{"n_layer": 13, "d_model": 64, "n_head": 2, "n_kv_head": 1, "head_dim": 32, "d_mlp": 320, "vocab_size": 2048, "activation": "swiglu", "norm": "rmsnorm", "norm_place": "pre", "norm_eps": 1e-05, "positions": "rope", "rope_base": 10000.0, "rope_fraction": 1.0, "qk_norm": true, "attn_scale": 0.388, "bias": "qkv", "tie_embeddings": true, "parallel_block": false, "extras": ["capped logits"], "init": "uniform", "init_std_qkv": 0.0602, "init_std_o": 0.0602, "init_std_up": 0.0602, "init_std_down": 0.0, "optimizer": "muon_variant", "lr": 0.00391, "lr_mult_up": 1.33, "beta1": 0.95, "lr_head": 0.0128, "warmup_steps": 26, "schedule": "wsd", "decay_fraction": 1.0, "decay_shape": "linear", "final_lr_fraction": 0.05, "batch_tokens": 8192, "seq_len": 512, "doc_mask": true, "train_tokens": 96120000, "steps": 11734, "dataset": "wikipedia_en"}
Each number is 500 + 50 x the weight over its row's rms, rounded and kept within 0 to 999. Layers, rows and columns count from 0. Numbers have three digits each. The size before them is the row's rms in percent of the matrix's.

# gate: layer 4 MLP gate, 320x64, rms 0.289, rows 112-178, columns 0-63
# up: layer 4 MLP up, 320x64, rms 0.27, rows 112-178, columns 0-63
# down: layer 4 MLP down (transposed), 320x64, rms 0.185, rows 112-177, columns 0-63
gate112 098:473382475565547397481509403530581407496492517499502511558426514571449528497455550505560474506596538528604470523396438529578530547491500523532484487492584512434494520492499466523426505459558510
up112 095:508517542506404486543578483510536483562475607476528622492553461369585498509476559527513551503452420539566574541475558526532464477544493475522559515408538467469546496432523530499537446558575524
down112 089:478517471465509516448491408534482491511521478491539472585555531517487513484523689438432423526570498493451461560543536437491420549456576571530489498490421500450367481541507552480489509450517503
gate113 100:567507515528474580569535540556444515432455489441498495528474560494478490407559467469437579524530507572413436533504458424511588459475435529510557511593449462552496430523438523539612458470485430
up113 103:473512489456451492428482547487527631534477506488466512477430474452530433490561518523534381539366464557371486535519469561537558465498533493521470562521500523564478458506477644493534527531484527
down113 098:516527460550494404453567647452495545491503459489535426467489466472505499482514536584504553552539546453455474345488516440500480550561421531570554541549506539506512481527595599471521508514536487
gate114 097:521498447511411521458434463474510513490480567595490452489479489544378497464613469456555540442555633420497495510508465489402531477504477554524448495512458525449453499444528541458515393447470567
up114 085:451444488499541443457415436532485494537563461547563418508578519512610543473476422501535538498450532546568368498465439518527505515462551517617540480416501556521523456601459511471498512540537540
down114 090:555507444506512520570515426497506420533476586540563424609452497427563520494503470478437482556529395509504454538456440410494514627494423460497539465555432518468474539492520441478464459430536451
gate115 103:472509492480530534571454463443490522522598484525532543484505474441528528579439532508506519484447545464493478400526407574561541649457482501485605479405512454478580442501461491426427539445469505
up115 095:386491478473531528444520594552527529571487558481522562506576400571505443504455463462546482540485528509493525507547535518468385581514424448427520456545500447473542473566587427462467579442478523
down115 095:487496521454493441536419589485446445474461493493442517492501526440512436485631552492471518575512402417575506636535471461491511502508523511557478515450527553599582502572558449568478457514510497
gate116 100:536470494518474580480451617460492558534500565596517520481514541559509491460530579523494458550508592544513563506472513538447501440458472498446522552444446562437502482484509594427363454412477563
up116 094:465569534509471527566534568522580519369467484567529443508505461539347460519454431483476470498428563532442422544521429518560445480490492493521508533436529463446584481408450520498520467530458535
down116 094:434440465592496494505493466481592443498536569446492509557501586528407472454544523445617497617473499553492533505501555458483523527428457527473599456469502526491531516551545376505538538529529575
gate117 099:542460485550555430447450529533526464488478603493538522591492469501527632567492464572570529547509468500500547502472503479428477506510386473490473497424582578483502475490493570467469591459524622
up117 096:517516499514499509461469490626510514395502500547399574360477469495524451476434467524478556410435535555532533484432512538486453536498457453507571497426523584469507561449499457552545428437481551
down117 094:552505443450432497568512457496590450488483514469595525511542484521513489499524471456468469566503463405468494454540477475495459542470637556456447517524455428602503483509456499487443532543492324
gate118 099:462540511532513469551446491475556429484411445542504605419472451466485507480540483521485506480501553522529432487465571437489484545440426561415465507516459451357507603451604508473544418479494508
up118 104:502495525533514562493543553483491401567508587469465452486517574444465560541467504523492422413561593534544546440510482485433563510490469470557425491542548654526500492555424578515465568472495512
down118 103:512525468483476575551468475503475424561504576553587486465601551535490480528442455414483486476577622512523545459530555493411424439500471446514542534560585504450477565523531541463443565445552538
gate119 097:558594500506609425516471529578561483474523514448513412553586518472555500454451451610524505557496500461425530470571469507464516459510409550499458506470465480617509531512568591436515471546501522
up119 094:540448510493440501546531456558576450530467550485520512565546385437498485392536483436534421528410442447547479515518511563510514385558480496500492533471495513574396476526494489540381524462527561
down119 096:484448468456563499529464616555460521521436442530419602494457489482500497548483469516530409503574466593484453461493498519441509574528539408533518468607531431537575507522469429555607501501499539
gate120 096:523448473532453486531509511572522516528505520479569570481482572415421535527487506482397578536516611506426518442499520403512436472571483470451554562474562498654517477520500580477447469512478538
up120 118:516448466483455529571701506417534448463522494446551523495404443517523376423509551517488574513483489557494489468522570547551524454496514558491527560427479448464529469493519540468490515472531446
down120 114:513465493479556509510661505489514506500400436516439536449525506490561445450518529506471573622480518479485477427508513522490549512461458481471566631391454493586519500515458541534468552524563446
gate121 098:510432483491544548541562433479381536486478598404524457533411494504507558478573520472535544423507506503546511484473438621500524544590446539544532467458549415530512578504600518481507451505513455
up121 097:502432504571520515464457619493624531535496531518515445599543460491430509510497508576479500601493504536532501477456567491546464467521446475499456495516548602484575446453394544561432468568454453
down121 099:597483527539505479479402461442585509454403440527548541449504549479471517413493517498441521557530478554416534552500510506489578500620467454527476528514540573539487403483427552606513441487508527
gate122 103:421390450479483426424461570575531526469521509499643469466431471513489505406598519515516486537452525427453501546448464558571551479445479518424498514518430565567489507561475519534550544506513478
up122 104:615435440515465490518538488479489556509488465471485578388567502450479447475491545463447380471467487476507405489476525590507566453470556441581490530542516572478499623528463542476582481511465514
down122 100:508469471480393520521501391477469432503487463476582396502463570517580560518524538563543477528503523485516511521584463430452441539543486553574513494570403560496576554508580550494582562471485457
gate123 104:508505473504459435479479351577525466535475455641622505511552448460523483553447485517500516463464475454463428534478486442547581443444428487504517507534602494479470533511492429504523416554464482
up123 127:469583495435565598535528546443604491564453472451489464522601467517489517637534478492448471471419378504489546473412512478576478487526539504502542532454499509556486519503573482456529493469541420
down123 123:455576600447524552502541443432548548561485529393422469531523475523511571552565452498460566483535410473530557459447423462502481436521509531491591520415492476564428548434538509463496496515517415
gate124 111:486525570470472502484592613549491553472453502510473428484422539440484498581499522529521526450441349628451537507536477444487556430492490520517580554465489511572505497506544589523487505454436486
up124 105:541512482491478446483474481564547595429464475423512548512479521585571457503447614402480438544448530617503516515481516469451424400479488497514458538542520548588561568526567536501521564462493472
down124 094:520644456565551504539502514529510592394455495488476568525489375566511540397431482419408546426482426494442502519521446538521531500498474480519436493557560487543480460509487491500513515493518425
gate125 095:478531486401425541459453528459458601452515532509535539416467513482545513530451505614465473458522467462533448527539570550501614509522472499549456468579570501445435565490468487472528417632501504
up125 090:453520529512442485497558516449521514478520498538508526551472506478475501593435479585482470482562455408448424496489499507482535535503574491539376395636489521488465510551338499513504526467563542
down125 098:460519493495574555505513499471529521555433387475541456549446546521467549374570533419540508480472526482559543494514443507551413507546496498420531556372471482460549426555501455567523475419453520
gate126 103:520493481445542603475531494512593471533440539439509558560498495464396482605450482412455406485530487520557541457475469505519481488468514535440472437397496422559487581512558525396526522517549445
up126 094:622508523457526518471494480591384573557552488476485507535432515493577520475370496516454476502468524521548463485544493470451455504472480378510464555509440551527584495524493575500447607467559475
down126 092:460477513591577524508496472453476429545561552431540440497418537559529508499515560455530474554460556503520484481554496470436506575533509456505534473490409388476628504508549511500524588544511367
gate127 100:614449508640448471532602471537499500495441441541595434499412472460405492487499459447523514556515533471516511480504483542518478507573565565534552540496481474596514543470493482428479424486453428
up127 102:571567607533507453508528483478528467524531502460536453533530420473512498481544477477562414414489562506494490666505407494557490525463480557508542433533475431556486615498513460429573533493516453
down127 101:521547456508525506464497523567479562489474585591531496544454465440506518663532530516539435478437413446437451618487537620489474505509533547475503520618503527569489481461533475467483500485541509
gate128 104:470509458452484449584548537455477503547475421453501609410503568575497506425514526479425601493480505589432535508507475485409458450557544487516447577474498577423417545482483562516467477544535466
up128 097:485486482521499533441594413568451578522555473512571404498532544437560426534471467493476527541518560432555506427433482538519515458624565419519471522496563493440420476495443501519540507512528599
down128 104:546488438485550497513400452507597492550517476507484479558511576416546463480563529456547480434482419408522512558487511540595574552472525582471577447484423559510450438535482445545483489531588446
gate129 091:508545452566468541518481530513452455506528480475560408587436467486439549528550496475482387571580585454591499493518480435523519470497432493507503433508505516562476565529504563536548621581410527
up129 093:467515477421504497503562454525512489445490417491489464484443467531609526582454567477589512505548465525467452582580354549483462497525612529567511526473524497490564481415469536461462486546551434
down129 103:511512461448497408521519564429551561491453508567494533499489582489470452484441475491435463419501426464523522460390549548466535510522463546512476548516497554542510441440412502571458433643506594
gate130 092:423519572560472544552501375482542455511521433485453436518448531516423480585561459513508515466542577549474467464493527544524474598490487610448587481462440491492439458514476575463544447427429506
up130 090:535688498462503459544458481514444484515536488491434454535492569511501515526491514510572540455451479494513554483414524630467492592503475483523492443421504511553399499486527502475422500450508614
down130 086:544468439479456523481473573397583398512429452455510420445461432459482480534494488506531529573462438480475566445468393444431457512426525517472551561568439491508608521541563542496451513499511492
gate131 098:470603448530513449561456516452503426453501440569535532451484553545593552533597480525512577577475528498453589479491533586405477508544513549496589512437499503552528451495471628525474538506487478
up131 096:566464518564483515465505512491602600431463517479522513531448363455447524495582490510547446499487426461608615440480414535576527492477534521451422454532486516573514522453499445506476539518527512
down131 096:457490521424552542527478511463503528495439509410574489547545521463610559453604511441525471495500528469455537524481548421463525621573611582540509487435485457504441571560517520508557469490501575
gate132 096:433484532508542471488564483450532517446578462499617502507542436629512467501455474594484536496460520483562452657522534502516571454520462536485528455474478537433494525518502528508527528418381550
up132 091:478508475542526549475473562433545482456472516500431482555432510436465485599470513529470528533602441501478510461544571521517478539539565586475474464481514558470452616527546476550335498581536444
down132 095:492482502440503578520482494533496413520506407509464510514490505525513543564557464470455502505391562383502536533489509480542512474491442517574545393532645505502495509639515505556443430536557500
gate133 098:469436397488436464551534527513393449519517436591514498509422511555564528448526499430475556495471544488575500503462490363579503492518471540445550486397515394454521470554521472441531538476496529
up133 109:423524518502560538531508539566453537536534490521529530612528519597510503605594458471518525520530435528439542434571558443468439606563458460483494536533401550493451517571506479475552578518454482
down133 110:468537403477511485464469426507352416496444436438553492441516510534432562431551558515500579512584505502481568418546517466511444520496515590511526456439424493513545435544479553496576520505476531
gate134 111:516521550636520523536436535538552442407491443510477533536513456511436489478504570586384514478529485471448495495545507569527610578437476593505549446432469470486452513464500465566441434491473537
up134 102:489515495492468559439536512439471533531448561480450457544561502504529497490419495530568427557396629598499482498493454559455399438574470487565461445460530582492539483563481519520525458554408521
down134 101:488431540534434554490484558576570406481470491474440503503596529490416553534465555621551451582391564521532465502502465541585524463542539546482467534475527423449492543480489552534426500561490523
gate135 102:591548435435519483618500478430461422455440517531408487474417559554422515454495444550519525539513505626440565536484547450480554466545510543434530472529516527456484539502565521511505485464399476
up135 111:449570507467514548600529576447550437581469598464469512617525443546482623557554445565467468445556453451537475498526475502568416556508518565521549496468557491488494497555577509497544517490510491
down135 105:495558505484510479590499546495575416502513539486439437481537418497394579498425494440540481478568546529486499504468416467490365522447482487521458494403569435456432463537483541582519566460470470
gate136 099:558535505445539467437527549472540545432561559495547552511535518398521511543511484506417476514524489480602387527654501440487529497539466494586478439521466529550483579488414494513497461467449415
up136 096:524433512549482431500585451516558476507417471508508486541480542499615597526497496464538461530565419542508545508483607443548515390564517496468437467491551489486564455492420573463453469555522405
down136 096:490506451534467420516412553459513465490460528470424373395483518514466597520529514520542478573417450451476513546592515518566484512509451479416486565424457415434511455434487461521416504509515517
gate137 087:455458499548515486415596426482490425506498499479503491488530505446482526481522521447591592433440479554485560599465549455526495583491467454426585530449535598484515522425501588479501418541462425
up137 095:606501421441564451521489528483532510554448453452500519462480501522491451456484467481502487553526551411340561459556469497514416447502558518412470498524435464433410542521519451532541488392493475
down137 096:512589572529560455519530493542514577475563471585519430443495499524461471385517421514457576581430544574460509486492572484533432593447451498483519525526544560461531534569514497587450434466517544
gate138 085:468487381535528516487521579449580448504386493484459455502562453530510430530460619591418511553419457472451514543440416501491426516445496438526516442476490474517531507537462492538481535444546426
up138 100:535431498501492550420532480401509556558505508476571534544470403616512511534567542489529394476427527492541612510482414433472486525558562467470451415547408537506499469483497461488536523534460539
down138 098:516489400431498494453525469563415558480494545458527485568515545502516458484636552488568456539464485528466500514500458388515508469415489478490530391430403489506512479519467561580518547551596450
gate139 093:449504567464511500460553438505482499584534465508534548489480483516579523471444573540513422617447468522404407581506450524433545519469493538444490475583555507557499488477535497552471465537348458
up139 105:538414474402481478560510464522512550567493605471444416464446530470493530507406472526541582466515546467494474527582551596514584546471542541485510462528415499419519506593482591502513567540495533
down139 106:561539467461599574512522418480485486525503527438548480562583512509362461481513455475577494545446507459503460509454535516528542574515484442565544553581485559467568452472549585443428511536592512
gate140 107:523534485414479498510422460475449503471459460513448538411468648556448493468498458463525461532476484550547482512461596566470504503547431424452574602520477441472541557534618495518478527502504418
up140 094:486497468360521489503519453612473574498480511515458465449530523414546542485432441441535496557445490477544586416562557459446494476474442475436462455503437522543494506585414531508463597434491501
down140 095:479492525436534402527611513564461469542581496576587458498464421577485564529570481429448497479460498476461513508485389521555434524541568516534446482563481498549543589490463441574534493498560531
gate141 094:472498508409486469419519443515518466535403516518563501575491373497526550492465530436478421573447461530508456503432559508544542490526541575492508563538516367491485478526441539462550554493424598
up141 091:446511514514480509564507470561423494453533496480489513500428560480493497512512527401486556428462527619527505499444495496423489446471447459603522534518570575514555487423534542418449414401397545
down141 088:545472494555539491468528475444510519602487525498507595494615488522561467476501433649535559442485468519445522520576547485422511473514409434397508508549493578453436506487487537560539485476554549
gate142 096:533574479423471418515486568496453473539481439585497572542476563521553448469541548575490542473447444522453533533552550482426521544447497409515380526434432496444477436498479487471515401452561558
up142 098:434453473547532480538508516494579403350441538398467420475489568511447479409494459526508511470520454572499549525462483542441516479464467547578527479457602511445447514566531457521586521482471468
down142 098:546483513529467470480549536473525496413532416534501584476514519548487554534546580547429563570586529529457484427479592383481533493477387393531467435477575471502562534567529486517520466464472490
gate143 105:552525487507466438498455566518517401530470531568544493455524572491392547606541528522487596395535461492543553579546517488456481542507452506434585565536536446527474445495546514445531404529514559
up143 112:499482458473472480493494363445477516456558518510576458403441536517473448466505554466569507465550547530443458521449540555492505547525388418573510460570593555439479592463517465470414449503503511
down143 108:542466505442585592469412399453559539457597537520477508595482532499514492447465548489570559449489578504478525538564562580454493588524532572514548501611545517449450501475509481542460524531483454
gate144 108:520439452563532498421478417464457458483511553538449639506413504485556569528409474482450506506486522579558497533399548386448532507539456477547522527451497511483581504538500523508475532435414454
up144 098:530423511528488444451480399472505498512618514555469579534526485475567419472593418536544555493566484421492474465520569541423586530577500423491447492483469549443489473563445535468448530478442534
down144 092:533583591522570520562537589523457446510515515521473495484532500506490426419532475427509394531449475455419575537590515470531486555502550462528426446478479551568439448504523585540523425498407468
gate145 100:483464489531498581451556401591468552361487554494474480470515538543440595451513482489408493558387457497531639447535464470494560508503499513590482433438482485502500525510461494505517493553499495
up145 086:534585535532479512621575556559511560492463466484508560495514559582564541550544531464579571398500447461508440455466526474518568390430557523438551433509436535480545522499540531509467430496492475
down145 088:460510518478501497414446575470536476577506479423425565545465508528454495530557443561477556507534574613459554593441503404416522516490577421513445497560535453526561470498576498507467505542529568
gate146 103:468453488518498511441427523483468507546566403477460460458590411459445558499574543521487568457440522493482507452540544528576465576503486486456546423519447473540388534549515456558488482550450364
up146 106:511521545470551461418495539521455537528572388469444481449499486491463539474497558487461552485501511502550537496553548584539485530595543506455511527529521457674512520622472506536475612489534430
down146 101:501528459487432537567539483450473482503492455426509496472457538515529429470524555498488549473517502530461452555544487564582464512477497404574515543515507640542560463481373443498597573550558596
gate147 104:520466496490491508472606427474592537567486477517457583551482546502503404570368485579482480498422466461545542541468503495595552563551545456522458590424476505509564525516497532533487527529438429
up147 108:518580414559509516477465495500431422508552480559425446547487486536520527522512519513650458540544542470425532444463528508422560572419484501433495524572499499434430446448467513516428527426497577
down147 106:450551514528481508543484539494456487514540521458496510406462500527410543448521431469538537612529500506446490482515457516491494543550394491465459472476419460468290406508521450528499545557517519
gate148 100:463533508609455447457516551437533500476499439512556458614489493497509498451483358522609465568519486491526436480521506475484471498563474505646467487417475481505406480457508503513575455514437463
up148 111:608484516433476457480409411509422496629505539475432453499440509482508480506436565483550541488518623425489553522510515480511540549599491480524443509560545523537532554513478491459467580557555560
down148 111:508513509519607471480422495427517485473456532483382432515506517472451500522584464441518555446473514537565429552524513469416524388545497414416481537544531555569510564522453615509449516500499543
gate149 098:540495467486443514542515396513504504514600538457620502485507554552518523511488481531500511638433543536373398483501501571468517521406480576526523495474515582492479541507445552553413540506503482
up149 095:502556463529455595476606408576500480530508613481492505527547489511526403497510463533500436545437524565479560418597579570481497549545478519551431503447517551546439519466498531473511527587485566
down149 097:437536488536436552464520559478545484442500472514452424460464436470408542434537369549484446477540558529542560501537531469540428519492510490512522458538478480537511514429571378485637563544530508
gate150 094:560487518486506402403432436583553521631433496527528462544459489423547384464536539509477508459484517504502550465540495460493470553489543473480441458527602550495536598516518490437501509560578555
up150 087:504467522462438442431452495543506492583534484495507564506479453423589482448511543504500503494495514472552421613536515515596552510512451396402424511436529536510589530557456491435533539533553599
down150 095:435545483498590607574525488484424533439502565406540481495565514530475566520472412561463475475525510509441497491465457571449542408475533513525478443601485426483536413483568468524429465472473427
gate151 109:537409519409479453542547474485595476487460479522455472544413479463511550606594516487481477489582442527590478557501531469465591557556415472569441485510505511489417494517456503457569513406477530
up151 097:527555552622473532603531465512460500481514476473474495519574468465524527488571558525512430505519519417519479413482489492546436493438468533530410531491543482445446536479620525559434354554524507
down151 094:475568444498422408419497531418529441614463514527540477474572507555495448580465417557510540467510557469501512470447503488464493554473531406475537560442568417479508429451502587477490444477534434
gate152 100:552496494460489469482512483525527454504522448499512541584444550498404517533535484564578565595561570393486537418545544471554521550574586486429451557530487422510475488547439492454456451591447552
up152 094:438541492500563487479328469525414493490443451455429426462436529518577493526464448494486538433430424507496465562460537576461517453459561427528529452511541508454452570467568531526432529462518473
down152 098:541487458416497543533489552501490534487475526517481453484557604497514498547453547377450491475461461607509622541418522543511508483472422417539569467551518584480561536497507503421507610515512554
gate153 093:532596551404441464505417521554415467550464454546525482455542484547432482496493576509521461500488490519531543505464422445369528550523558494511505576582446419451490438463559561490587519530467534
up153 109:431521564502490450511542524451475506521400540526534466427469445447460499343522491574542506452511523568523626536579473561472457519456491573528396551471494487444501507466568533462571524521481540
down153 110:516516611460461532475587469479544453448404567424478467458486560490407535378514402450449497473489487564493534448558517545460430533416463533580413491511507524478518456480491469467496510533586497
gate154 100:550422493514504538520473471396417578491470470448532566513466563492513560486422508488497504434399518441530452483441593572557515482436512484531426483517490524512492627462596538549484466463406484
up154 101:520473558492429528480521509501479491505494561455509431465528467525476459543426465581495427515515494495512408511534522560604441507545506461432532514536531366544526477486514542591583479647521400
down154 099:523471515501519511535449523509518448524519472460522480626459502454546412574580570496610453387463547575466488597556565535516495513543466459511462522504506446396489596469574487569504496526498541
gate155 099:511494485492429450552611470458495546521443532517562502582523445468612481446500456553555543495384501602506486536524450420578500404480414442558439537465473502464466449563468492491507502537451530
up155 088:547514561506481444523553521549476465481570540349461502510576541436522542539456474480468580619578514458507513381497445469544444420469537544545453449509470485548438517514488457485432454558501454
down155 096:542486453464494563488404572507522464483455458509510556577474560494409410553545405476488490443442532443488572506465540533428442615579539498517494460482595534534494504559469575475488503507560411
gate156 093:465496395493518481563458484553493526526438407484471534475551454508508544520500531535463418461496554460500522561489388565526422565417452470465540475444493514547539604512548430544399486454445599
up156 088:479572545484540501418529542447566516480557613477441527533417510472517460526444505395530481422534560424548412460554451550382585559508503531524468494519440505439533511505567559478494481509562513
down156 085:496507482490506463536465432552415474512544378467618507425573420498564521484491559536479430560503468495408578456560567466522435504548476569539449573496493432550422472501478539536458469471465459
gate157 106:622469515562378506575594501471528487468487457461485504506541499405486563511428462542466536517430450436544489556465458604508541475534488435551447477488529484565509580571458498464551487587536459
up157 114:427427532404512542450484463328522512495470539512535593534454531484519558508412429463445500459548515530501425516549504549538490531531496549551445516537587546428470434575480496454530481504553441
down157 113:412515497470545504522468498482504500501465471467529573516437526545444558557456486630432535474534505507517404463528514532545632496432640471546470538500468460466489463579535466543580488596528479
gate158 107:429478454429536450468513410519516470561486401556475609513450491490503503432515497499519577521478518497472507494513569399620479465498468428381490486456468483428415422482572457518464505517438475
up158 093:432429536456555458437468491479539488432483473595456496535440528414470432510523486413450523511439488521582560462492547511497434502484546546370545552555498513509504487611454473492497566526507374
down158 090:492491477528510543552519560480407516490466467514467485430399517524583527411535564406397544456530495559467500465455454481492415421493587514583494505574539538566540514579499550402558494486496510
gate159 119:481493417533464409451498423628485484465523433546472570469489536596501484443526525500391448491540526451458534440521450500460533546467604519400497553483466428460529475461535570430480522558473480
up159 113:466476473478470524517541510500496450455406525480560551531554507482518441451526457501366501587529549543551583565522504460460432508560524485521509539533492416448652507466476430617492542508434497
down159 112:529448567559482402494463552542473446419453559417481531451429496599475500451601441569523455612508416558526460484533494455495413525511462570503558524449524546523477484402488481494454476500525482
gate160 109:495579460507550424358493573533446601555473457538536467480531508465471531559435577525532470420496534498439491516518497505544507514506509544480570506557575528489367425491582490474489446478562432
up160 100:437490548528523604399607471469567482464525478441474514500530470449519419496517498496474474446474422438530562496516420510495488591461544494648476470513452439489442494558533494424497481579569537
down160 107:542360543450530472494486507447532494554540530462546494491532563489474424498533585457500448605405423497539503431434451478425506526552569464591474436509499539450531473461546525543481566471557421
gate161 108:495539557410465535521549547405441491509514614557451509553433527479526516466543530438478491511604514438558372547549428456530574523452428501515522543580473421493440472565563494518498504522500505
up161 111:525502493519532497494528544485451465521571495524472531555440527455549536457483368591486502441503460557522458555537491479590537492549497498467469536459577613564546467506450614459568565440525384
down161 117:476518541507512502452526464503466474523466466528498463468508576465398553616544533426528505470532568512474418507523502471604436544447472510607657515523485505554464427525501522485548404466557459
gate162 101:488561541406515485468533470440580598506527496503461567515398489438525384439452481545411523517439511483534493519472466513530528610548517465498577467470461460521574477589458492407455557519475451
up162 098:486573511568465586509401541500510501478463426485456524562521501498452567604515480453572384552501482498468489472524376503527501478468475618416563578449485520549575549543529480537514512478493451
down162 098:536525623540487468511527531547538531488418522523567479450419481468482485479400453492404494472522473414525476571504547552523503508492494392468474378451514402547560491566597479437467509532490484
gate163 098:352467578504584476518522568518528423531452426532546575508536524568485455518526563543544485525513588513526501469498469513461525509454495487541458455574373530534557627487501525444454517461453468
up163 092:503427445523540570537537563422495505516552569503492497547371522516484505438545540454487479498450501584526536505400571548588520568459518500459541370458583459544462459495476436481464494477433557
down163 095:402546422515591537500493453516508507549507448457497586531426555523531542476403497500445443462495463490483513494524537477606549643539525459490576461427503443548521464540476529523535409429450456
gate164 100:581556454478502431446522509420493451580543532525549515453506465542519579512526472520470526484467479527502574468341445467425509517505481539564439614549563449432486414477514498510411458537528464
up164 085:501522469523435522489543508493480463529441608510481495488493529512533450512372522497603565502489588502498549490526464449480498536451511595510546547540618539420601463431492431575518413506470432
down164 094:485509556507435420480462536546533442393522478408475463478534401583506520527510497552496495550467435527622481497483556528518505487413511478472483502475471418474512561451415457497417575475536620
gate165 093:576512458422458471484538479343488519438528510544494469499414569515494454530488478543483445372491499492506448562536488529420589444562471403531576504516541407466518531475549485456541483548467480
up165 092:588503558465484535439467472428478498469543568499461492398440541444555511515492566462498500449488515550486548537526482520387508576488550528472484459476417297484559489456516492489522561524548494
down165 098:446486524583539490516484503604589527548489435564541509554616445467490406465546378541548500492533502453525533471501527605466547498470506501431528491542521595509542542498495600527500511604497500
gate166 101:500477458492532442524495459461559523436489615539488544500535501505496513491490492460571452520416534475508486562437454587544486491520469579570530349504599564515397566563505445527433439528499449
up166 104:474515514560514611514514516473562499520507532477432533584607550519552458629498474550480413515466467529454478464490449432527505558490419477505517610507517440517556462469537552481535536364542532
down166 097:500470489533509476569483495448444486456536540532495448521523515499473500536444458467549483463455483537469518633444517456510529463451423554446438452408458452552438517493556641618394574497472501
gate167 093:438592426506574500496445534430550437500458513513411553508531492568516659445479446557445566505440540535485570488589481472489502460462500534502378467445519511485445477560528513550449502486480533
up167 082:451575524452454458442492499515529529463423526548401465470463522557557553499530443543479547473484498526508462497614532379530454554508488442389452454562486482496447497558486461543527490512454649
down167 086:492457558531448450506461454491529516428544572493572481499536425439533479455537526441512411477573482521546484581578568511502464526505565524528618563593456498484463537446620427464540507500525579
gate168 114:469447443462468487526460474513517523467425472472615562526427508572560530542504485470522538513512559520537472475423468491598440552511495467541531646552475516466435533526539554406608540484533583
up168 109:533526568530475593496534561542535504556470527495502374518543401472401475507543510620438451502486493589471482520542513512509511559549441549507456552555590538519446588457449471519460458542548566
down168 106:495473554585466465461446482516524431500550525466506567422531425536493439569497579482552597547453469559480548502583541560588515529554526459530504464423496498529408519430576469550482470588475584
gate169 097:400456489549514426491520466625481446534428435488505511544495536546487545511466569535541535472492586515475485589508445522594451535460477559520486548474550506448568502528529488657481453456464579
up169 092:469482598503453474427536429504507517512510506512407566606443408531488475550462495440481498562450541534487449594580526575451535502388454442587486517585562488496482476518472434484483555450497531
down169 091:544447522475531495529498481469486421569428545452560446540540542529537473596474467516612564436561482548444455545606549467469517496496471531429655498539489441538473493471547492584465551521537526
gate170 102:514578512541455508435501488503456449545446465549494518571555570547507487516583453584465501404448434481563603498553498445495503440514571419542513514391502497499522492377486472496451491471389514
up170 097:558498517500441487538430547503537494452526561520376611407475415502498433576430478540500436515446565453457577474469523495407431520538566443479485474508540469476551596554570526474479531491497469
down170 092:509595506449522482396490469528512426546448536513503437557433547462538476529542509473426531416467606565521489542498495509564468429493485530517588438514375485500443579520450508474464435470591551
gate171 090:520463517483457466433506501545503562458544472467431486510534535542457605468478448549551490528477443495508540514378504496504493502527382421519534521472378437507397462471563571491577524568539409
up171 116:445493459466504429417402504531437519457500374493525505459489489619511481537431598508451519525486557521511493625567411489516520427530447522452520495537470576444555432450528440506499517465498476
down171 113:438571468492513454432412515507425584458526391514477457541509512571511466538517598472542519544447406557464430597487453451474506501409446477539540485454573504535469548467501458516529430423552471
gate172 087:505496500581431547445522552430508450515522542471507570555424405550514471562480584413539539460539403512550544479490488456464484522560544418501581447464527462458494431590542447548485497493482391
up172 091:491533495437434478497537576457473600512515543447506555492439528413464571457462452559565606473543498562451425489537558514585526485457562502512510531504622517488454561499436497497405434533534562
down172 099:589421491528606488519506531545542535463476514514452439480482487433597483518377506453514391492408546539524535546510525472464535499478535543498468536533552582581409497514511591477427537423470486
gate173 099:501478521423489530479486483518529470489508521540514649556443452481538545604463450544412530460488495573585487518516456487543590450554520419527503453493575477498506512487440459451554516654534544
up173 101:476491548461401499545561481442495499401454610536467517554533613375497465422484446460609520520497476507522487526502525498483453528581513496437446540500491438523555476560568562569507563463504473
down173 103:473526522497447478426508520497540500454489481515576556504500389415467536605497411527560530532567603482558493539575531461498522540562505405454476469472637451502561471493474537453484547588505506
gate174 097:508553582471513626526534445469575483500528508517568494449493431457430518511521463562489575546575478467542565488565451395474621489569485524505539511511537457406490533528553444518509495560457407
up174 113:541447539489478531584505490571470493542499481397562458392500481531528521488566484461458654501552493621447516506484465459527529472490496469483651545532510483515512438500536510463460554435576497
down174 109:577460482477479504570494555616435514579507574456542513395460495528499472530590503519493521437477432536398455515487512504558471487492498526486662503500449484528607481468515510469545518481600486
gate175 094:553452406510494464458513480515577462557434565461525501468474419562406452462538571545548449515439562573493434482511475446458560517542559423499545536429566429486513494481475484624499435562476519
up175 108:502518499525522464520438548566456560494489454488480444481430540550541564471548517486501449407458473550520584468496474480501515538475489498482492510449583398617435404421556539534545472480607618
down175 108:460521548512507443519477531589481546461522463566510551524543583493629434537491541498468464391517562535521619498555554574418458478470494588489497493537483542518532511388458488405530549514487523
gate176 093:543514511588456476507523556469572485567624490558523520533540446515511531505544562488554518473468577496571458504485411554585485473536503496538461401418498482553581538426431549575602539522478479
up176 089:508484539613480475455476487594530520549464374524510427456502467556466423508494500484440495483527491513484436526495498496527462442553453545418579463567470343453512545478543416556545472532433491
down176 084:488548518506528476543526498535552526476550563455511490514510458513573576554464445586544484539551575489604390552487514512509492512491483467552529518426635433560493566481509486455565551624577526
gate177 105:589589489537483543625494539562415482569466553493458553489455480461572493569526503528457534528547484530462532467370475521490535515528461480464584491499489500481411455430486612462416559466524496
up177 095:381501519510474525554495458468507486500501364476524422446612552552425535452483525511523561571445447540480541515498488492538406480524590540505524500432471541518467513540568506623529431466469552
down177 099:496418517512534529526378543570547464562470472467461513620545472567462511469546364543496490551525500534508449428516474477566523493435425519441547502457472469508536428456547475470382571524514501
gate178 101:542523490449399466471471563392371471499508510477598432539482477487495475538514520433567573504506486476420478520490440502517499549452509486510538573549491452504462436563506509564379468399561553
up178 101:496532464443488340469487384490405478469526467527442511533566542509538464429563551407614524561452537557470488455494505515514468572435497474564432525471477553449479498444486519566510508534541475